Each number is 500 + 40 x the weight over its row's rms, rounded and kept within 0 to 999. Layers, rows and columns count from 0. Numbers have three digits each. The size before them is the row's rms in percent of the matrix's.

# layer 6 MLP down (transposed), 768x192, rms 0.0788, rows 27-99, columns 96-191
121:462514503565518589517479437486505418449480509530516456480488587446501530492539442462474515533483509437537543552553530517459493523482449558562492538497521455548516505535583459518492490498495535566472565431505507533498565458469432491507488506424473440485462508529471522487458464481450529461
108:444567482537451556508452553562559583488448497411516504501454483470509454531534478500515490489482530496512544445481484490498462490586497585486549583580526503470476513545535512508496501522457521498468465482513562530477461532507575513532436470449502478424476504484587533461450463505462544494
094:453529493581542550496497457507521455504496455518510521534480467467479446470440546423470473486496525462519537540510506433532447542540472456534481504508434568530569495495498585444547425483462476500582484520446507507532508496537506435452525576478516480482397439432491514458496446478478520543
109:500530531480537557471472508470497554593490469502492480499512476487515467495492535491456440483448449471475541530485465555555478511466522474491496493550566487540401511546530473489455462470462474441464486574496462485489540505493520503580412495505494533531514516542513475529522459503539439499
108:544574472486495466490456450505447527535422498526504435550541577495413543478534509342518448460527467456473479482488482537561507484447495485478492532494488540482505519461546549506472525429466455473410471533505582511433543522462502516504439506467535585493486525488541529531574538488605574513
097:520586396505547503492519539523521465543438552534534463513505541487519513530484510487454527506547475468536500565476505470489553488531513496472552437493489446533438549500518472541518479492502543379471539552542523459544481559540532540537388495496369517471454491532598475450444463454454464502
094:453512523497537502552460462470532508490549504546428514444536543466478549496507479524558553478562540504488499498568485516467469503523576466520529428503523486477477503505607507570416468556476578426539514468516468492511462422525559463476564450519502497490535552481508554519526518475476498503
099:511525466592558483516491459494539474468522493466470565483509478501479415448454536554497493494388537486461515539473510458491355432398551499584540476508496550519485484484478521531488440483472482524496535521517565441583518544487518423546474571537512534491477479523437484499487497508516464504
099:527487503460518461573507511489515573470489502500499530516481466481536496584574508459539488475473534499549493514473535553521494402482430478438528491451531506490511483425476467463536497570510525533571536443503489483481594555473521498567531557577494445517466457511548446502485455508482532556
097:518558488488445538512451487537486545528466568610510457547463517479509501503477465506580468445528548502432440534458600445487520488518525518482543589532461474494548460541545520515467543479542473553518531527486499468492495499487507508480510492570460476464520582479545510405557398483513546578
106:482438528493455543461537476473538468498483516490538569506489436513424517486470485522487502482521445586595554401502458455470514522521460511460469461502520489471496560520469544472426564451547496515524507530463451443486536575464483474539507535520486463406518433522547541518489578521537558420
102:495571457498473523534523514551512454560520448597543533487496548511479458515459483492513556538482465507464531513494522523529515460532488552466448585507517542499510514500533459487490520442533481510529473505478531515554526520479505513526478446464457515563480599486524475474519447510584472519
097:482495501534400498459473568508518503476495433452575500416489559492491547422483487472490513494440438447494506472520473522540399491533505464507560527510454557477500486485530496584508528545470565499529555426485527467479421541552518533451527470539450560529498562506481571385465540484488480517
106:423506461465520494538485548549455564497474516486462574487503461485461497468512506511549515447559499552488483563508445560508508518438420500524430465507521436491484560398579487519462465557517527491461449530477513529494430486425518553462541485464459489533539480510505492546527522540548513544
101:482490428533485516427495491481446427516541522511560449488477524516537505525445496617538521497503441461527523543511435469496482485502507556439453496480515449543520470464513544504501479519520482446541490508458460566535496418532512529526430549489430485490479503496446523578526514419551508421
097:552482528465459572485576531489448514538475498445520499480479500517505505471446461496420535452571562487526423507515487472451517438520530496476492422476534487515592459534514489475548498590546510474610424480555513549521508495492530608491551435431493563519484502463440493466489454488510446517
107:486520524449513483467522544552546486506502447580563535490423551547497493461434443491453499563507540555515507383432555416534552510408574482529533581517526508542476442461529558514477463452505486517453572498530537542516427429527461507474515537534500478494434498473509440477455418494459501502
100:515519504469474521523566530522462575478538441475459439514482555506496524449497559422528460540526492453485550485490528537469530486402469498464518413579417439465461552532543495533529433471483495537522475451532487481450507502500519404482489461495514569556533536526440521447508516552497511540
096:499528528516558531416537482514482544441541515572445511470460518449474518524497436461475520465505470439473468519468509529472485526382530496510519577448448593508480519440537472547506474436436486563538587588539519481514452569437472476579478503480499490509520532582500473473439470560512493465
098:437581489543529479510490539481491478600478526572467554519525452497538529500465465498550509480544452479467563475514509522581515521469498521532512545467513460487496554520517490442486554472521505497406478441515465473557528495414545481517463434542498497506508428616488463518482482498443533472
095:532594492489547414443495463513502458534501509489460522507476576533448445545465498546497527555542497491529566495496461506512452499546504449519499496491483444467490444511467494425511577509518466347475492485498532478476521411502581570522452549535543488425445482616463470449506501526513535484
106:523526445532466456489488529499518566563484489497417473464529499485512506481472560437508520522461567507477474479510527487529501469426529561483521475492437495494453497577456516478515497549492540570544546454624534496517544428436474411492461453538443524613499471450530464498475456502499512466
106:471502495530501559525461504574530527495492488466478433555450491474441480438379518509522520515514473495473484520462452508483581483529461472487477490490491469444590497555501476482491461522493497551551504514479503506524484505507466480499535543470428522459441547480480416564569496527545507530
096:531538511527576481475487517545400458534457428472477486505467511498501460506509498415553429518492531469485464457495508505451531478468510464464527556539513468461502501537530426556501508553510539626492489436421528509543561491528479533571465537528523470506505506432464474504449452495518474455
101:492478532518481510517477480467442474506526474511457526566493539437498496532499483524463494525570479546472525478575392461485567469466448451527408542536509448485512538550515432541461511477542519526492500506468477513459497546485571514466462491478515490400488453489520460547490521474587481481
098:502569529505511530466541454513472507481532426475592543598469500459438493501516533476497514523499521529501550508466511440414383480489456583534509402526573554475517532496516470523422527468516532539449452490509490568496432511483507514572475503425540429420482416525449531467500535503511510488
092:492531539487526487499435555616567465454440495488497481491526554489579525537490519445520435502560550506525528566504489498519495514453530603518541520424517472521499498532561506496527498537443537504568493429466480481502430503479451420591539553535449501496526505537507512508523455496465541481
099:524418450495480525499532524454498570454605476593491509486504484510538497472467487483543568481510489464472544498479513504419420526513480466512528463504448502497484557498463561454512500530433535505535533561468456456553493521590478565484579544432465515446487520500442437476576535407446600511
093:475525526464534455524454517460433457532547531399516511471512549531512509496476511517434525597486443461596465461537533464488484511543487486468501465533460514551572524593452559590504541500526506533489548542478535503507477582494354505522494481501545498482562503515503520478462538455552554467
106:469569415538528421487534562554416479468464508449454490489517560479433457482545493576495474468449489495506533494492500519475515554503511510479542498485575541470520495569474535505521482513551487482583526566477445450441492389592444488490515459540516478478480508560532504476502549453499523510
091:548476561512505414487528508460470424518538522462508566469450493450516548482465534520420444491608521434488521503483508538541437463454511500516518542473503540495508542508544477529582438529536449506531513509460523472483502501588541400476446584490497492554555483413451505520533465502526508498
102:533534491527478465484513431557480472539547485490444540562485477526508583507485529468410402497437462511546561470521531435497489492500532484506510481440459517565444554508550504550486500470507486528461516480488474546504481522474471538524483525415477551465473445564553531478461515547453557513
108:462495547465552488488511455511506435525505491516452558483502484468454534487504554543463509530537507507493470514583497468449442547466442455501563522486488473541438515478453447536517487426506584452486479488495521578493550498508535497473563453529490467591550519501602538527474535505498487493
104:581540474481584510480516434530463573499505561497474535442540476492468488442541456518521530530534490510480488565537539493484499545486501459528379536508500513500493551464490466482542486554523465459492510474420432484474490483457465483485486572433519471549541543520548504462494530451533451533
101:525532540517513547519528516509528509537466556567459490498457574533462522368437548462507484510569511421536498506501508490426533481510473528514561507496519557499472494471477489550469541467450395530441491456503479469559492575596496523480459522429552506582475478449455503441467529524501494539
107:481554506482535482478523543477491542439513618471499428518448497509575510500531498516520474465472421593443516556522483531547551531551450565483539416437481461527512480522485481538494471471499498504527461483496546498514471533566466466473560460497511442461554431510461520461495499498514542463
095:530452533496500498511490516521461487507530545479525469419573509496494487491482440422493526540513515454487465458515528489466446549534455531537527450515503493483550483561453513489536476586516528526469454457458503547450402562574424507530506448454508545494521524535530522464497523529460553555
104:529499449432482516551507495497441542454519479485458513463493485494504511555573514510529559523508479571541541470448553479477499490566542513514517501457468485555538533537544586521522412507369438555485531461533533461477514384499581470467486559547433568493541503529536453532489524492480455564
094:478479497554446533525486443433540532506489558507499545456529414491525504509522466437473495503504507488474513470532480482513457517512551551505501471509461485577506453515481489565447447488452551586482480527486506583493493474451566461525473527437469480473517572473489644552433472551499525514
102:565558532491433485570538485528529499496574447492547452512460540482464430509493497485550539433501501523456509465466571504569452522482519509464428533498475537445542546565464520545466462499543485444500443490560512489461472580519361538518478555502496461527448487494469557513435413485491516494
107:537415553497465461504475478495524544534462516593497553513544438503454494484612421541477477514509558559527467517556481515483497480451419511536510485475487549461497463543515506504499519477497505481528491522439501499501495508453514490497489542399554505501474519430460515570440494480538493457
100:596480494485513503482532479438503504478450496488425408491538472500471579443605522522528490542435469446520425485504456498591473519473515517523498505510520465547513514549569545572550465543526490462573537537519512499473523447503545515518496452542429529503556545480530487474582486515542457471
095:479526469487460498407530516510514483562481509609529464530530515466517493531587481525562474507512478499581509541465451538503523499547498448489563610505510504478517504468446553505501498570498458433534480503451522517507505447585467563562451560497530498614513538484490525505530448512445503621
096:374507511538481575480486507527499501501566469535441505433486505575512492444494450531444457496536559586500458520482436534454550523446523502464507502460485526514564538481564491464491507532484540478474448513516538504489449518465505524440440464520522464549564451504469513486540487578491461521
095:502481430477537504530475501440492599531530424518536515516482474520491514479541503472562505512493503536488545483541558499446530532476477542576463467507462505448526541478504461479487492517542523560472456430517482517503514416517596546446486515535550618458502482519419531486471468485475532465
100:499512544543462511538527478497511422497558458506493466506449575476560448503474559442501550485550429402515524535508488550522544497496456427531508564501516491515562435514421535501490529588510467495437467511483494465451552446490454511547487486522499513411527477489485519524503442532518510476
107:506565485371534534500558560457515485505442463468501490499473470525516486545498466485534511533421472522494477488480558442522536498476525560542517448486496452463526559527523542528538497457548504516487474535412526513470521502478496467492537580416469566511524579473412468569460459517517563495
102:506554502493548588470453494537467501498512525490464423493511511505433535481505458593483417460447476537560483503538512463528479493546517539542483437414508435522568494545476613436495525486550529544506534531486573444502480572532513522421482488540468526503492453530446509516511540507549500474
097:424508493481455488599528466491486543490473531504475477488497465479497435519527499437551489566553458412520525460470484502515515524512470463517563539617511439508433533523475518491440440446536500447543566438540485510498432581473497443510494587447479495471544525496539507545590495472505572521
090:524473551503521414517496515467504483512481549565450523483454519524547527503512475524469461528552471485545438440446497476520441481498502400516498448538456522505542514535521477508506478399487485481470495546489427477550536425514482500558460474459515463481560507482483526536487451470480541482
096:523550527536463527555449494496520552571541565519442437543533526527433470487530476462537421524499493492481500432527422480518566494484542479467612589414461492461524467526482492442570424457468521490477488478581468556445557463468468515480486491560438507524496450532507487507506486541490531488
103:461529399517533536483545536479506544521559457478445483513502580518510569466524532504549502460500458530472444517441517530540467584540568522577547521558459417490504530558505467525466499556438444490466551499562542539509493519469563527486459478533565504461487488500548475461500496519469510516
095:513473480491458481586453464531513499457453517416478499532522520505463511545536492474490457474498493468514466485371499484515488549483487411516545479528544448483468477503523524498475533535515584473519498549494628481529599505548474510492496480507455503426452506517436474414497540543471498481
097:496528509501553496495506510526509509454482449468490492507461419504550547495513437426561468495505511578525543512515579447537522505452504526516484519437583439512493517485473582483543464520505516572535598526474522476534496395501520481541477478457518520518424516470486496486467531414524416542
097:482590478491461536509513502413461412446453479545464452521522450570469526426490576466511485472438487505485516463447465518523572477455535580448499498592474537529489474525496531543473519496534566468471488569533492502486502405537466481507476570496524589545570494475499484532529518465426534536
094:532522524528435536467518561415456537535482445519516548526511541521570508452561509513503500486471475512459474476580529532593523506465450462432544488523552443574534489456484570509531511534440437578514460551494517517488484494490536504518504494508453444489517541491439507574494537482483463489
087:508481440602448501525492476448550545553522514542515535537415460438451517428521475456456503491486552456474460442469531476500434574447515492611491522499485482530548522486564466468544491491449493496461432540499463495521514490559449598512546496609496536571508437528479448490459511487487583427
091:496460516518528521461451459512549561498503476544504567427468577527486525538544483443518531556478494535505519434454487473569425508502503619466496499490416513499523496484583511531432545465559514496500528499491537490479456528481484434524560467487551489509498501461510488516457505530409487444
101:497474564514430460453521489423567524461518475522424406545527523415521491411521629451537479464526508454519504475518436433467513557417473486513567447481516523521544495445497549517520474533469513419573524483521504529559534435463531521475493495495499518540437537513514524454492541527517470483
108:459514474425540472499489497481464535448465487528513515564596571469512495525524533450452518455465485533597564470490474543502537436507497503505454547490579495482484506519543500504550512487448514502595529494491512471510489459504520493440597491437549525450526428494474418506517510553475488487
094:540511524531513488586435507443442508530438461525457490471582498447492482521515486474520466398516494488480468457539477477450500509434579458453511509472483494470599416522471500509495477584500512531510523530523509470470538446485518493514498488430512452458435544527476492488530474499477568503
090:429500538485465548502473533499511572461514452463531533502456560486434498496459508498512474492507493521499503477448457522472553530485547492529455520503578515486469477537546449494544478461519500475501569531432476510486520433475524521435539591517481513471527497453529446497515489483526509565
112:478436491470509481449463436489485530484556435453453541575537506517410469454491571501536484465512545513485433494442525445482504509459480477439427487513538540532497447542528500519537524550497529517548512563551460498511550531584516509490468473452475474496535456526459435535481540494517532538
098:571480492495420504522477547473524518507572542431496448500539426524448563496475512516484463547477545500549460461439520472479469444515477504462476508474498458515521534447453503431532545516563451555544487523448558560532554529539504502434507524550522546497491494497511459400539545480475512502
104:459472455397529503540540521498468485405480449474525502582538465489511473463503414581512478598557540455490532494485478523492576558531421440515512525468497449421491523509488499539499515483586462539469480548457467536427476525464493520465526496496467484517551490527517475487522484560473530441
108:465481509467510430518493510506543540532508496484527503462459477537487541536474453463424514523515521498506518590606481527469560520595495590497550455529520486522514563469508487505522493478537465477474472509534477534548536484570486505471516487454461449516562447537518612441431485488490484472
108:530502530552580467488541526479512431517506494484535438460523483486556519511523473464514503448442427522495529456579443479500509444426541461510505490523530584484481435459423550557528505489499493568462490462497504485539532508458545537482560558500448454498510555563437515496421591470522523510
104:449577456496464494493495503425484479526493536486520525481522521495450478548559501508526447469437487516457494547461451483422509465544522513549450499455490473576476569503436512554483529516558552445548487447526537426518531467492470537471529396457506503509484462495493463462437547457534486520
110:501405508578557481514565475522464530465509485495566449475501501501487508502551494555581457564516534504454484478566513502568512546454522530511549524497461533457470457459447593596467463506461547453509586449409481449494467517523493496470442528452534510433564526468449521492505505483528440502
088:504514469485444495532518533535453514502530396525523457466549489525449492521480535560509496478530473508488440546473529500489525441499497519568562361531483481595537509489530459489498463559509441533471605561514536452503513493490499421472475536448439453544431514533450518467527594486507529577
100:459536559475536561506509476508455561445541476476459442521484495572461522516489470513493514517524497561508503405476525433477530496481468480539535536539532529533493584520493571506545509499435507510522444526559449525532516505458495482552516456491556490565487532434496469462574367546452450440
094:515496520517582581503515493489582464523575486487441537510511511520503481451474528456430511500525562485579528512389431539518563544553484483451561554526472446462517463478469455508501531528489503494455516548561420494522426496540572490533505490525478554520494486482466485478517531548472477480
100:517558468473487473406480505569492446521463449474477566500495496534477545543547465489488551447495516510579532477437563518513515474503531485522497449596481519471427508552552508516520568489452499519465473539495515507477485464540513465531541481383531547543512483530503527492462426507477458536
# layer 6 MLP up, 768x192, rms 0.156, rows 28-99, columns 96-191
109:477499461588500451537487465505543477492456552461499528457517520464500447453503543498512527501465505494463560514518516439510497399560404468521485576518523507561436498546506462469549517443525468489504474500451556526545554544517520540495577455465559509499507545428545464441551444551476417554
086:558535523512507489560462480548495510493488515501543435569480534461488520517580511515529494502523482498458452465488539536456549448501473508454476461484511436388516464516491448555466485523486536559480480476496562485492552469463506559517492465550514544521574505475524456476501548509520497535
111:565461510484514440473557594583523594574568490520493504583555504488527480529459458520543494514500521522469482493565520472535430511555492517532514571543550477492461506522473449508462507494473470373493542494509517466474556434479471464480517468546514413528479534491459511521408462444510467463
110:462445488524519517529507531455421555563426551508424445554499544530531532444441433560518503499533513457554510527511537534448478494452572511498514507524444563573537466468443524472518482420466547510514418471447474463449482483489497425524467530511530461531443535569542510481510557493563496492
095:449479470432486448553573489529512457564573530462560512470482498487447538529489479508419567432518501453492495453536462473483468474449496484500467485582453530540527414465496572482523497483559538562543504521464565507463512539476524531514424501488456490478469470512471517478466375536571480503
095:511509508526471536479530489467487521448488519437505466462510583488505493466485528477576469482490554500466523518586549445538502516488414436451472497483462537547531472496477464483548539507447523516440542547431522458606494444478484524508518496456516592444501510494491533460421600560497494515
098:520502499484544486507475556560618455466456488443472544614529500520464493476502524499519518463574428480543473420490529506569500500507445525497481455530564454515486510540573514518508573523499436504456528467473498473481534552523512489495538453439469472445515539460531532550506484509501528498
102:521533550464547493485471543487494464513574560533501539495563582552408458494444475570489489470453527487431534508475494520473412465483522471494508552591524485521467455509508549507539547551538558589488564554444538449574387496453544460431457517531511462463485449511508447527524480470487526502
099:488506481526420517508536493457551517469477491498489510479524462494444518536479528492529439474516500523396538530474558429493516469564546419473517529446574514587620485516501506556561557498474514479494483486507492478520508492493578485515471503531433479492478534470499505527564474530536436518
107:496525518468487426496537478575449610496470538415508514534494464539424491513491474505510542508562492486456451549569452513512409421461501518423496477500499480577590470454548529504497472485524513480585458422489497544483476542500558492468541431522515467489477491548516455572514495486511494488
098:476488528526479474467546498568518466466573488528520579489527478450520486513447489489536514479457538512478533512562546527538493573485437475490471534497511540547556452501480500486469489466494516419462520511461529467550509505485531505482479513495523564509544483496640522582562546527549489461
096:484501532471528486422575540472545512477472497586548480531504552495526551442503491517507487508454500534514497519474471489491524523548536523529485559475520439481489475511516481470474543514500441566503515549487487493527491475428562456483488476468513469467546462562461512512454518499616533492
100:493504508510523481449480581576553540507569546502421489453522447558527458513473516585493463495479507543478487552548454461468435496459455523506394580487510500480512530470490545531524535484460543397473531476488487498480509476450503494501501476586483408445441479540535532532499499443522496496
093:465488513590461451527459538537605537487478500494495437439535543483516463457532499477505517500461477552512471456500489511497459542489485454477495471536502565455541524497481467450477493557491581489587542413470513478506525587501548533517451528540581486591487520518573524507461457379485468409
100:528566477489518504541452521470481489512526534481494530522520516502522448477460534491510591555509396528522530498548509534594578566455566463500501544534472515537429568515560394513459549491463553507495506527489526533521481512503492530504466517468489462469598503489500533513494487449521461525
104:545452487470496415464535487486475526542491514451522499443577491472472527510483553498495505501532519452465496555458480487511401449586421500515468530476446513478475402473417506472472515466540518566529434467582471480555517501441522506550471571489466422496529478553582437535534451480456492521
102:532513491524462498504497450520479459471457485556572553515487461526508471490594498485434583558469464516470503547523477559506539477529520506519513499493463535474451463520434521550505514506505526499502480531464527558542436447465512553529475485474537489462566390431497463590448556502498544541
097:443473501485470466468531550543532537530489512517498516516571595548493455566481518475547456507432491489447531525554539446510485546512512543600505481477511586457468455511503444552526510525506555554492511431468453512495505469414497475440482505469458447538558391452431448447519452472457556472
094:449468465516421485519493493524490479502454489542620518483446454504508595390553512511484615486436478479441455527520531521542504462478532496455480495513519511490575466489498529515469590509517484526491452497450556559488461525469460547529480423447542505470463562516530521528544486522506448506
083:491479507587519501519487500525430467506483589452482534515521424549415536465535503433495497513491518478480407543569496489483490428517532485454519443513507516516476533485470458531545490504518548533523527512468494601522444569548469508478540537488490468510528455433507547574484542539481438428
105:463544461478458471480541540493468480492490433541588502506530456542457529454478460511516544449445575467511577454520531480504486460455452464518576538533510543505493502486432503476516494611461508521537494495498511520462491430521534504490461533492536504455466496433553527447528496486471402560
102:587433472441462491506466471490540509586485562501528536305518532479424515531562537499464501474488490546568443479520519574494446476442439439507484601505506499547506500435468438517497453497405491435526495457505525489481504486550504540555493515498542468524496523513528502436521492524510476464
102:593463548484534469524480510503560500458521513475463454507504536453588544496539469461539500517506453482471509503441482546416429406517531487512525540435451483489565460457538478411532506412499576490458507508594498543497496527522471517499559544549547436465434473504497489437503553552534512517
102:530507525444449492537475501480475459518496503525574487571482479470536516483510468513493524462493476504436464526494456439550427479495458487530467531517497520624503523495411519426589492417489539542507499493494514524513516469510539457460470463503523493536480494549537516532561490492500442497
100:503497473502501549538509487484461471483423520431456536489508561493498530533499556443493592454514527475535526501486540535478514492437519525502465433570510496401560507502423461493475504492592492515506530458497537506421508470484483487530434570463481515503488461511493531473513545529514516485
092:460529485502565518422467457516463538574448537563510513522462469508475489468562504438436566468456496502514560498495526499524524463483499508487528473520414470539506461474504534441583501486515498550456534524538497475563438530462530524494522460452497518449383554427530493494494510534506517522
080:585512539492513463434428437488460399535481472427504502471538542493467484538538460561565462491496548490503532564554517548528532492463493461452492507548493511512517469529527455526542540512511455515450462491511489476507469486418556458586495452527568486470505532530587522475447504579508409542
098:430448464489542472421512459467523493526501477541451494518531463541545462575490435466542471552477451528485511550553512488442489511521480441509551377518537500453477458476444480436480504498490438465468472507432466493496469441446452464505585535504514503494564542502466502564498480450564533504
111:480525482458547545386531524502533499509510530440464550462557523483485507482424528473461463499498495528486544508577546515527518516420560451492508542510530466445531472499509518570599543456559510489498497448469504568525531466517474511491475462446530452464605461436488534450560491508556524548
098:499527427534517540482537584475415528435524503517528487490508519508527530436458478430508566491496514527485479411522462509460534496496477493507433481489515540471509510609482484532509472433498522500516454389495541505525491490478471528527491499515548477394471564552530436454503488514504525558
099:423532537468504465528535515543532505515512501552503473533623423535521519400519443481470536508519469469420503456485500482505565445475548496522433472551556525464520485532492460536543497551470553480484562563553477479493482421507595546469504471501446443465467475552545499566510472407489444510
098:418551485502518529451532585482502521485537478554546500509479503510487462497550482479440541477465538480530541534454535502536485501495504497491431417566537511462531559517600509541464507529458431543441531475516461505518473512525529499493490519467538486500478489524410534486478462506468470520
106:456493459535527439464515510499527512498498509485451568514517601615497539459492457531460562490492452441465529521526509530515489448456511460444497534453432540545504398462508518448516488513515549458483572476526522521529494434422418532487509554536555488479494588530557466510503485498460413552
100:499486545521525487465518505450435511487426519499456592490498485490502537494518454538466545517497529471512485524525469523477534516498488442518437495439485514551566504494458450524502434573507486582493523498495528472471510508507449512532477557538552495381466436512431492483573533455573460534
108:467460574460434450485532520448480525479523494531493506593427486486549500498521554496517506519509475525542561481492523496479458439504527473502534474508484462457533564483497432497495540493482528490527592437470490475470519507442448521564384533478525473482538531442475519521469562437495485509
098:453482481536542557445517484525515515491555504463482509422486512490563511501481474484488523507500556462476495510499433476542394430550524560427450501424508495578545468515445549477528507460463467504493439493500534506545546463515481484462414443512546457493489506497434543574458472463508435512
103:546498424507442458449527499451486532474519535531545516454497475543452508460529531542530515481525516414477535528481493444494505463463534555500505413474517467411427535491500500493493512448569560453546429434505463509459505550527553497538511456472517488601462405511517485487514497542513491471
094:433544553482492437460531510501539513502516490497530502513525520426482509441481519532424498542517520479575496435490519454479484481510468544508484477458473459473552524453510507482554537593457480515515518461537444518476509483466456497561420509454502489558449551538517558550492538506428458466
097:448432482486482456441459554499472518529437588490505494449565456497507513486573514469475422514486481490544457483476532566463453531551552484522600434485520473467537447416517497508492485421543547516494416477457472445512499513531545470481502480515512520540569516449512553497454527519570520506
103:459485546483467463491512494438562565530487516504510581451595517534531490531515382528529499459510468511520546527467498584501536486576449510505579501524509477501477482437517519458509477531514513480521460494491489549534566441502489522571538484458524442515554490461497409574539507496541501476
097:515487465516533500550581551493542503505408483501504517542533507472462515505458497483485504463501503509493474494519514495449503528557472478602467553406518577492554489519485431477516526499501502510478507578541528569514495503449453496417477460524487452491555476639468523498479546499484417465
103:519519498500514532547531463579539484559501456472508518433541507478520489529531434552515508584511529461513505583495406491478440374483393439556409528506490512479458499478474430505498497525491463503525515471477492501532518497402541442505471519459572512515485469543460536565482487500477550483
099:517496515572537433533434576511522491555520545469585520454519494538471518447496488559555491482533500483460460479474426469521447577523445484548528490564514488493458516449507537499445500556474503503519564474459583442444472465541491454488408446544529481391397495515497502426544452462529514491
102:513528493473493451453477539514473557501523605477496510579516494523493573548494504493591531461430555516466435512465476509583514485546436548418498499484550517504522453491470605480475542580465530517549507518433471454550509473516563551509475507468498461565439496532559562495489439442513450502
096:552522482540476507523551552546555535534403506507567497518497465534444499473500449474549548506468518566428525473489509474496414505485510566493499450434461541571465513508531521500503535513483548479489558523502495469550537420519517565496519514499511500503444467492539525499446498461482418546
096:463475420564401505484456472531462462445537484470502479402539515515530474527476474540487510533458491522506480533589501524548463482478513471476473479516475567472562529478522505520420552576498493482514474482498489477555557624510463455550523551482476552486432514521590525485476545504540466478
103:536471459511502492465563504532443564584486484542447557521552552430477565561456489500551505487496395487477525491472510579560493523488481561562530490489546458500460559578470452521467471513500545505538503565522540460488525495513522510493482509499559487457477516531500499484486521503486482477
096:599509508515559443454542501434564473542540508506512559400484510522573498503550544509505507515497459547490509530538499502500465482469455481558478522437442451552479489479467436478523462511558546535469397478447533484491499444572433504501490480541545491583485493517455520475477563510510504497
089:498505402462519547428513523517501524526488526434541556514449465509478453480518514544483533445442477462458455553508459503514515483453486443451489520426514502545497525519467436465508498474529452514461525542530493566472494563523488587460521438489493568513454551528459432469513506511509522491
100:477499525519404463405472474504481480518549528549510466482487502552517532519499485449542455479454498451540535509545456540569471433499516508472557523427488578509498511450491500446521503486532545531499525475522542447514495549448499463481480584551471543522506486457483389558427528513431536479
108:482524461542516558570546452513523515496502491499433472517508521480473556476493512509504492412436519621556455546477486516499524477522488514576547529434500490512489533527527486479531523560484517586461553540501530541470489567471515524443483551509547470377499456525468491456502508517436420474
096:526508420500551493468511519505495490510430502473502509463515551493474510528452463525547516568465534587491579535506575526500499432465517537554472490550521518546564557518481494510552442422404553461558531505463485456500483446459479519535489455439544508502489479487535543519538541451525467514
106:516460502401498474475558468445563481507502515536473402478523472494461563536471540565532481498475472429523531530510560480616470463489504517479544509494483455460456533492466475572477485461506480522449535482489470487480565467527498469524528525460513558503509484488500507501512511491498445512
098:405554533544528507491538497588538530462474484433475476541466504491576492520411524479483533454536549511473484480446506556454516553545487508561492426477410529511546473541508469452437448461528531468455442461493495504539494449537471500473473571514523472503440529465544522567522463507523487455
104:497433464513553499465505438485467503547453498438506506462503575515404510474515550465528524454507496418414479461561433478490444581489477517599515514440472490486394513501504450545434524474467501503526517475480473432533556486533521498494558585518517519457463500565410482427465532521492462517
091:533452588437450424442470537540508519467484499489521425521501565497563477410521511477500523506522514435456562562521540439439532504475483498485535518480486536419479506522511522531515520509519501510473511528485490533413461498456530527526493563551532417491497523450534477472506510407450464511
089:424540496465534449552486533539576536495516488516469510508528532515451552480502502495523546460497528394510538483578506529497516523513505509532429492496503403521432438512568490493509513530518452486461518513470512516533519519498497501426499475485464534437527479516455562490470459520450480469
103:494493481557504433527479498567533492435476489549478511471481451487532529451553460605526481524467577491417466472490439598541537464511511512523527497525532452547539523470477413534532448526489503489520496510496462437490500549481472510510471501530479495452440536442514558481570450441545519533
104:460445508559481499532512542488501472406457490472519494533555496552547419541412406524483513463552513519519569515478470568579438476518461520513528494504541452471522528520446516467404563502477535498452491515498436546550459511517527461444534481458509400508469511501481519528540553526587436545
097:556485522484530539532467550436521517458467541452514455507486510521519553519515526503456536449528494495494458560529512522515617531563579482413497471513457490507504535490498471548516530606518493481427525510481484528567524507491472501513474511485532487457461517448448531533578571428568476446
089:561558514525498457439507499484497522510569485445472453522532460489571492472459490487516546488552483544460497478488502513498587430511544495462522516444463542514551483492459545521472493418492481500498423558530486503388532417465493628493470489579559495491479491496532540456509503490546488482
108:474468477491434439558488486446550536571467536542529572494524567467519533522540564454555491489490488532572462532553521605514470492549468474504529501581463536497518492421495458454557504488474537413459492496532521486506536541515509536429494565504451482513480473536491444501526452470575466403
098:522400528510506512457449437420480504509491441452514485465557528488546498459442500542519558526414466517557504528498511484498409538490478462537456508471561464416466506519491508468508448490578571512479445482542476431506481501453514496520519533594475470501605542479492523537519433519494523506
105:493514484506440503552487477513502550582571559564464489486547520538478520544489484499451521389480511479441429495569439454528485562487518483511465495492509473524442469536479462505473453437451433474456486408480580495475521497483548489415443485475494558521503534577467493552479495454507504521
108:535535447427434524524515463562488496459458521430469498497465502549526515500492501553537509479498554510545534450446488458461533500523507452557472523549537514551508545500462539448442507539496498447541563449489513430488513491444499498444535520526592487513469505487521476565570530543488498521
106:524479585462537499525500505455435464429470526554553543492472480537500547467603517464479525407479472463573541468463544538563566525508546487472486526494563519471519456448457494457514539494530555510522532553434505503457462574500601482571466500428449404489433457513525476539500504523570493460
104:482497558497494499499440537421460500506481478614570473553535493543508500526523444551457478516509541542512534555492536489465527503540409494529522575548457466554520501514440577495466502507452521480509534500438445518555515511486502441507452510419467481539513520510554572524548489532472529495
113:486447518555472434499465529496491516501521533526559512474586510492474464520524496486495550474509503581431498534497514517524489480434470506473476499508477502479476523519548469475544512480541463462505529498511439477555445525548583484462475499523597570512512445496500496484519426551562493498
094:542563496491562478421421511494511473507470515522513500509503497554543526632475562484446471485431493456502515599507542468463496457596524477535496515509398469460429499507423504512510455453526509466449514440456466464524518452488502530525475491551593474502544502487537571515504485494499480466
102:469477469548508499429488508440523467499508491508457499471503484443538476488467508450485522514436495480527501565596500534474456552482547519424454528432480488547423459517538472523473510511547514574475613415469525497477522470510501491464440483568425493459480500498472534453465567514534517563
092:496471513492495506482514512464500359562477509535575472450495452532479528480523456559461531498513473531449514445498500488542463547497508481547535467485529537543497511501518515483576543589471544552470510575516497486531485532402520559516575497576532522481494541480464468480554463444458515490
103:491435451501514488429434528479509488557465426497517553472525479461531530488550476496523559472426591545559503519456503464535544469566458488539519483486500474460486455507415513508446518526508470472473600559436458574444520573514461440522482533500503520526560499486463453528484504594477490498